Weights of a small GPT-style language model, trained from scratch on English Wikipedia: RMSNorm before each block.
Each number is 500 + 50 x the weight over its row's rms, rounded and kept within 0 to 999. Layers, rows and columns count from 0. Numbers have three digits each. The size before them is the row's rms in percent of the matrix's.

# o: layer 7 attention output (transposed), 64x64, rms 0.101, rows 14-31, columns 0-63
# v: layer 7 attention value, 64x64, rms 0.105, rows 15-31, columns 0-63
# q: layer 7 attention query, 64x64, rms 0.122, rows 32-60, columns 0-63
# k: layer 7 attention key, 64x64, rms 0.125, rows 32-60, columns 0-63
o14 096:476527525521456414555521482498480531479545423562502538496575438495573452474533509454522534403535471540548517430450590548489478514425532444565508545545585551540434474396561506444531542408581552
v15 079:394536448497497481414461516475522515512551484429523476436581520479419516409554497424498497536490442532517482471612448509574495467508520557488598606509430601494534488536505428411464548487478506
o15 087:398583386521474425452536538495531534389561445478563509540440488485504477530526503565551550477444481545566509581531516448598478486517525456497579486523537536468492511622548447548487452471449455
v16 106:615460515407490444488433444553535510511517485501478463545525505527509482486565543528532513516568450407466435482518520373548667533535506540478520512446535491504519471443429605455443483503461467
o16 112:549567550515426544494488509438548446587483490485557478500467660502545502410513542487425506525502536496511490489512541560463536540485624506435596481523597594510528576488508534469458484523427487
v17 103:536501622474488432496465500540522542529379463542402457488446548528487489381450425511475536547498520469489517600589434548539501518512570431521558460506519457597460536528491492452450469433470511
o17 093:560481514501502402579453468524508499540452571524513550527580541566463380478589493489480532502470438394521401522513471501505505536508459420538480418428524599458424484535503516578477427516457482
v18 109:502601551509446464429414568450478543379487518459467498466500523589482417537551502472591465415478490447438477503505461556555525492549498562473536539468461445452450530459493408549541572499492411
o18 111:480488515536472467437424496556482526425429515472528556491516557548541532496464379461513434481521454529512435492497490465460479487587551479376549580540476434477404480527525523534576349520504524
v19 095:542442529499529495539571481568461453466620534522583499467532470412476594503486555452370516456480517554520626565534456449499521497466520494455470525475545471566456519422475504470476465504610453
o19 100:549538395427501527550544500472561405537526485492536582506570367507438508539443568528442510421535650535435522554508433546487432509463524493533502496498529477530571564477507531502447517475487492
v20 098:523547424517397516422471539533528496506473419426511515454478515555487508508454579494503606468400517528496425447470482389499524515402472492559492553542422573473532523485559552579576510553520543
o20 104:497463495475505408395488459604493555451509385386452406493459449465520525487477549540546502509438523520541404553552554471487581521502489548551437580565472448548529572484521477501456462471527518
v21 113:462508613557450504470418426515517507446408629537413474500530438443463426543540582519492521429456510505494556513453513498476504589493557447499459430484606482505511538465521492572554454530527457
o21 110:475420511507496535500491571495568460495431464544479506412504476514491457556509529439480479513534497568470486536462431556333569517485510426388450462455496545523452530440494553458630532471481566
v22 104:497540481561554513573439602518551622492550527518519486505533539517478470461605509524494469585467549553544512441456398439506508579545486465547498553509500507485517375445493504520416431480406472
o22 107:501439555493469562584476639518529516479485518496570499553534509516490463444474462542592541535496487581437491465443496528588554493544461523487516446497462403561597448559460429544407541461432476
v23 115:436488474428481383416520468534515469549471571432553485563552516512492589589479496528434416575571389550499546528505465428547441511457519467489479491474561492522526586531468442498501449438439489
o23 117:482611474478420501423476535489499440467532547467530508479552451491467532589522559541495428483461485502492523444628424444571482555432496480463436426483593484553525495565543493513601578483470437
v24 113:558581451483370391436522499452440383468468448502494475616560469476524431467535526438541513494438528555542482563526521481514568568477515392527437539475543462522457534487462506505506479492543536
o24 106:509572510487489443441485574492557449516402450485486452558589387483508501528467525546556486459459468555496512437558497459467562482493466498438469523442583593386526574476466576511487548464602522
v25 090:522475515484511543460422396446516383479541531495540472504504511556406476574592412552476545496551389545619475422526414520487524472539499485517498487539497479509532498444431520588479506443473549
o25 101:577517439551517484464502507520522491412591569574536550513384570474564443592575570560571465582513513496558501436514493482470547493477471534455427474497532457559568521576464562444440521491490530
v26 101:455467476488497530524379544408486385487508502534511497508477488508517452453416533518461526481527431563441603585545534436543550533515447537526545455509511541420551417582445479481439405520498562
o26 117:496488500461456494479604539483451490442451494524573503493415496494397449541589553592489528517412429460564535520519437501585531470435570558441572485445483548472537443506588494420436511488521458
v27 102:453517536469415557498451559473488583546480414453566546533517484447474459506399537417465495549499542551549457496527478592510473521526539470532459595559466499473519576524483447541507487521644396
o27 104:479365478523494446532505542550476478374429439471508544510592457452510540553495513491453583467506484561575456541490581521536483546442440485414444537520476488494508520532527485487510527438645443
v28 107:578476357488484495531539389458539487423424443480530490533467492561451533517494518552474496438446554454464567483475573408508606555527517541415525475450519472445524471422447429481487478513461458
o28 106:545468482445465526437497535550586467534517446518453462537461537436495433433514570415474364508461486488468542521488485486507409512494554553403568551449512510495481520434455451349526435539502490
v29 091:487562451552506437464589497442428399495539520496538551493551564519394391548496492527408510438574557503512492599481393499512538530510451562516494441465473469481605531500457513488548439491507484
o29 091:492525510541539454444635483500449401479496507581520517476473592494449486504470501505408468450499545440492400440549434542491464557566465628562425554502482512454460487463509550545537446477476433
v30 098:393505474560461412507552518451476574435572479553507459474535400493445571504478531508470449507501555594525541501407495495598433470513561550458544566423488438433443479497501559550555485485447535
o30 097:452459404471489501472456578525485539535524571532528490454485460525408612425517512513596437432600442468508551512490466420511472464539567550431497487480465397490487539575486462617525493507496502
v31 116:472521514550513570547493549508512648525551491439525528491513550564505528541417511468664501452518504483514450503460499522554441514609547415468570472517512502520522455418525401501498498510489590
o31 112:395438563432464495583399548513486526486517537471453450496520559543570572512558438470494469435559485518555519519441446497561437544562543475505402592459394518508531420507529523474468454502530557
q32 083:547579628491507564506515377451499488406478455574552464483517567457532481534475616471541525500414514519523507514565553560467520490537475482536509445448539465590477492454593423490520517504513578
k32 078:485550524495461455432606520437527505493465499485549486562589436484402482504584416478435353456557476572472483447466490494527522456544526499545574545446424548509475497573454485515443541442535535
q33 076:420513404513540459558455523500531456615522477461563556463514509546572529525603471522532416470509536420533444515535515487481518509454531554403512529500542524434513616503521535515602499400439512
k33 076:493541492555430489471499416495555579422488499519519421518588487473418440494407531506505405504510515473500569445506494538503507486536482536535578498483384428552428471564453394482409534479494573
q34 071:506441581534560498616481505579543458451465520617560503518598505456415432585505567502487475582458415504542461475511482465484588477472419499493515507463508534472471505476526574554457539456577457
k34 092:447543521429485501483451448492494553410517482499496500457617453565549465464603432581516469441500507588551569536473522406461532531588528480469534423502462466492444472572565477503450489478613487
q35 067:455405497522376480504441532472472510647490489448446492514393477478490551477454603483547464542468589513417513445504516592514525493513482563439548537502506456618493446525524538510542494519505486
k35 062:570536444467497535508548468496475450566436559428620479593470534478431569541537501533493459559539479448457524468494507505509489323511539488476485502462478595433476559494472457511446460499427570
q36 058:475476474417514492444528552428574456451445466557538509488556468498526372610469520505509403531441496500484491448540474514442498516482466534539424512459574432548582491436418536505556504495378530
k36 056:540473543488476489483515368494426534526510477455475494438384531482422506515528421483592505529452516461530484536503540473470476524431419516437507552645436439575576560483550478505550538505465445
q37 075:487490555498592539554490420507508544424405547486547460536497504571503433598526508506438575504536433512497473592539603531538448430545548507459439473440546491383492520566530487527442482517554553
k37 083:404397468504524433413419528480517560471449449592439494536518527519468399546575536532525505521438504529547513595482515409503530492556529493541491441486491437530561495493500492392514520453604458
q38 078:535507471491443503500534476493554516488500563551539454526434604490512467417466584432489485572523622531522479532438516555445463556447540473481644423502445476533466542489505425412511539471588510
k38 082:504512529540552439423638497447509481530494519422443449554508430451450504516451580499490457512576476581409418513579477521576528508470565568498537502500477506496470448531471483549420583420484562
q39 079:519517523447481578450567468415405486411486481617554624463631501470481504490431474529483443582497527525512499484480447432523535514501490538536481407538484510532559473418504477525446453480457549
k39 089:466558538524534542551496390509487514468539526459568461408519468437523523444544459464510494483546518533528507425564553409515579479660421573441576528496474479533472472597512457548493533472483548
q40 084:579586478493518566446476483459472463578506514505509472522461549501549562468461497470534418565410550487501589425528502459477447483536462552506424546503602423569620487424511500477522535577423472
k40 081:533598555486573443444535443482529506548582536500496478522422532474547457479498581392506512535383513512531424392521553451403422548495463482430516492513488412548555559510496541504542536511527505
q41 080:448539458479518473618502488548505553482415571373526425545407524584477425469539585449477519530536512523507494520540560551490496479548583457488564530481509511430483560597452515511440582533499484
k41 131:459479504471524463508483527589517537531482492642475500479505544520536488508560481461549582460465528445585505584420536383547433498423478492510425471512528448468560561441528550436487425518576417
q42 090:565476556546400529440511496584460493417550528606438538530497556466510556453495527525526546547391546557506511545508551470581435482451518552430512446462446485476543419500567516407464544476509436
k42 123:521528503483461616535460438406569458460500513399554461547459425435503559485452573540485445568490563566404533471542452551486523464524447522492563468459478509571420444522465415548454530499481539
q43 117:503579525447371576509470518525449532471433441557548537469500458499489551481480477509536471512369475584566628503513570436531537534416425453541468497511539501535529508410550527462529531515506555
k43 094:464558526560453467490577414365557467464539454390477493536558457471464451462467441563425434484481464523434519474463436501476473556543520504453553570490428572491426433554479478542454531508546545
q44 093:456518562516451434466501508533453541486472482586470571538494497480511396502539438531480586509516613345492477478498593535534413541415524497516526471492518538503466421437508460414510518427544535
k44 088:479486511492542533568494489453422446526483534370457503555497515492422526482515533543485454498526565556382478445570493539625496435490564577517494443531539449582458472508535434513507551527390551
q45 090:513513469521465559527456481503446492492497521535469534501557538476507517431457472380555442516458454560459606523489537492533488566490443510531459514550601404573493445469637459425568524602464533
k45 108:500506430511604482465562493491469493499518565434528477520482391405462495500539461536471487556677544482461465472562486562565479446581507525484580492415474502437485449539506509560495521438446549
q46 097:460530466508520501623535460451539500415495553435491474483448558526490445506512552483451565435591522407453504505528524524520461497527536426538543518425491580436394482575550519535480525493416620
k46 100:474503468459498500504576463570522522488526473539491519464507484439551583488506432440628479546479569576515545457439445457515493562476491591417445466426512408542541579485525532490474438459574387
q47 113:501486452559476451487474528573564493425488520586529497544609473546446516560533486507517536505441465465557544570505571570575503509407506518518552364513530451406449480490555465455537521452595451
k47 134:464474483476491490477405515511491478513533548466565436576488483510420553431505587518397463531482506567445495427572499615529498434578531478494649450458450481505517494489469446530528568473469579
q48 103:456406517471545475573478568491520496483533453411521435466430520524519513500448493588521429576546581557426452453534458578436511443519483516417507539430507496535478468485423600520505495458380520
k48 106:518464597464507450425481538486546518559480548534408499489505544499456492511564507523548566499401432469625484500373520495425452571436522484495408512534481541463606568498489495477507498531503412
q49 100:415494434561542437524441511514567499516468510455544518514535498578549449431519408555529568457531473442463476466480488570454527432545577502506437508507487563447377547592479439547494518545612522
k49 105:467480473509532481425557502583543542439492489556536552472562528482399418460591469485449403499541468407559578536457515497387479489485516576480559539499507475437464481558403503480535445498543571
q50 088:462509594478511482425494406433537564477427535526514496454444580471505417518483557463504426516476488456518563567425542474400530511494482483438528571550460426542449489457442590496507480470616553
k50 095:547548461516505419451550465396679494480536538460422479460398600523478442504433460443547498482491479487472492513461500532441427572456530517500449565563449511439504504456503486498489507453518429
q51 086:473501555553433441472517552556551470550463516545452543469478476519473594576542504556523527401503574556612613534482579522546521553444545506544459572534451541510428426469568503536504479469532565
k51 100:537574434494532567503416516490411447573529476429564475639574492426504580485527465488480517506513549455465411466556553481578533476482582495497534520606508535444544517553503502489514512461408501
q52 085:502652510600447442455473533545418545492553539457492470536475450459566493507567466497590494504523528567510572503492442510544509506501482435571550453531484459594491447565568447500601473538458558
k52 094:387446559482492458447542444469424501492526488530564465445428509499489463664529495539485467494510516438418530544477553535495566413531581465423482565506500510483547548523469606451495427507534531
q53 088:515521547508480522464505447513536521390525571517496523406378492485433512532460552430538419540591477518509426515528504517456531439495473538351475545546472454594510481432501510464561478565483563
k53 086:592413561527515498543503497475628404457506469467465518481448526480556554512469525460593512539426550475524473505523491580508467464482489466458461556429508513423624498476481505416626497466485451
q54 095:527524467511493493428529514540450463572531502640521521521577493508444515411450458486586489560407566387560481534457485396531434464532446434548506516543501463442521541492523440495567469576517501
k54 095:397393600452478532426507481559476499432486461503554489484571468533495606446524533537433480503494487557480528463596412491530574451504536580544531488514438472544421441518523484574509523534416467
q55 091:545477579516479496494463470587514524503481627425550544523580622520585497443503530480423513583486580552481471561461546459577462480487506502533504406446450498438556539470518505419485504418493500
k55 104:424593565591519481568492415447535507444534491530489493540516421555474463500518503464619434504594487505565502524494481530485499456593514456463485445569563395449396438477506457511482483528549460
q56 096:459577533543520468489589499462544517454504501517570508538481594532394558483572449407537505433525523430539517556475575503446405565435584488560585536559529452473470505530541475469479509436518425
k56 102:550513493535474514464504419491587640418580501404560509519536494477515462602443492476437497466553490525457507445523562484532470495522521512430520449506415374545512496548528419586527535469490466
q57 091:513521504498531518508555438568483490443519428463556454538504477443535529464580515499533510594454495533553487592528450477416523484424545487577447484529492593652469493404495474539446489459581423
k57 085:514560498515525569411477556522460571474422564539412478490551478497565455520445511486439561513416568604563508454523596442521490506557483451506449588555565501511536513465542548484517589555480575
q58 099:542559468568516430463572465491575516411514452412495499543495568475549453545526506538475551396500553462582559559485566469485491528455586444392502464500533513549519519578531404436521564511474458
k58 097:499500568487527502450499502491487551580530452517578494598417584547517466509528487443432462524493499539448396536509541548575424438528464559531505425508495341504556515503582486422458496547537492
q59 083:551588450544537572455537426518484570575554568442551494521582427526500563515573607562505567514508461473515576478524491579571469461468433458523450568498477458424567518533507536528425519454510488
k59 084:525491521477514497521433602529481444411449494529461421528497478561476500512511492438498425540565553523457516414471479566482616457550509500561534476600439488607446492568526541510485443382508555
q60 096:521492551508498520493532500593536613472467481594456572502568476502422454584523373535540522516471420510481495548479533541569440481474474443592471422462520520452522387473524437461472463499567477
k60 103:447465438567501509516550528407506462432421438456546449544581471509409500466532479516422480455581466499533427433578523563474482491583453577468525555506517539551508441539512432549563585519555545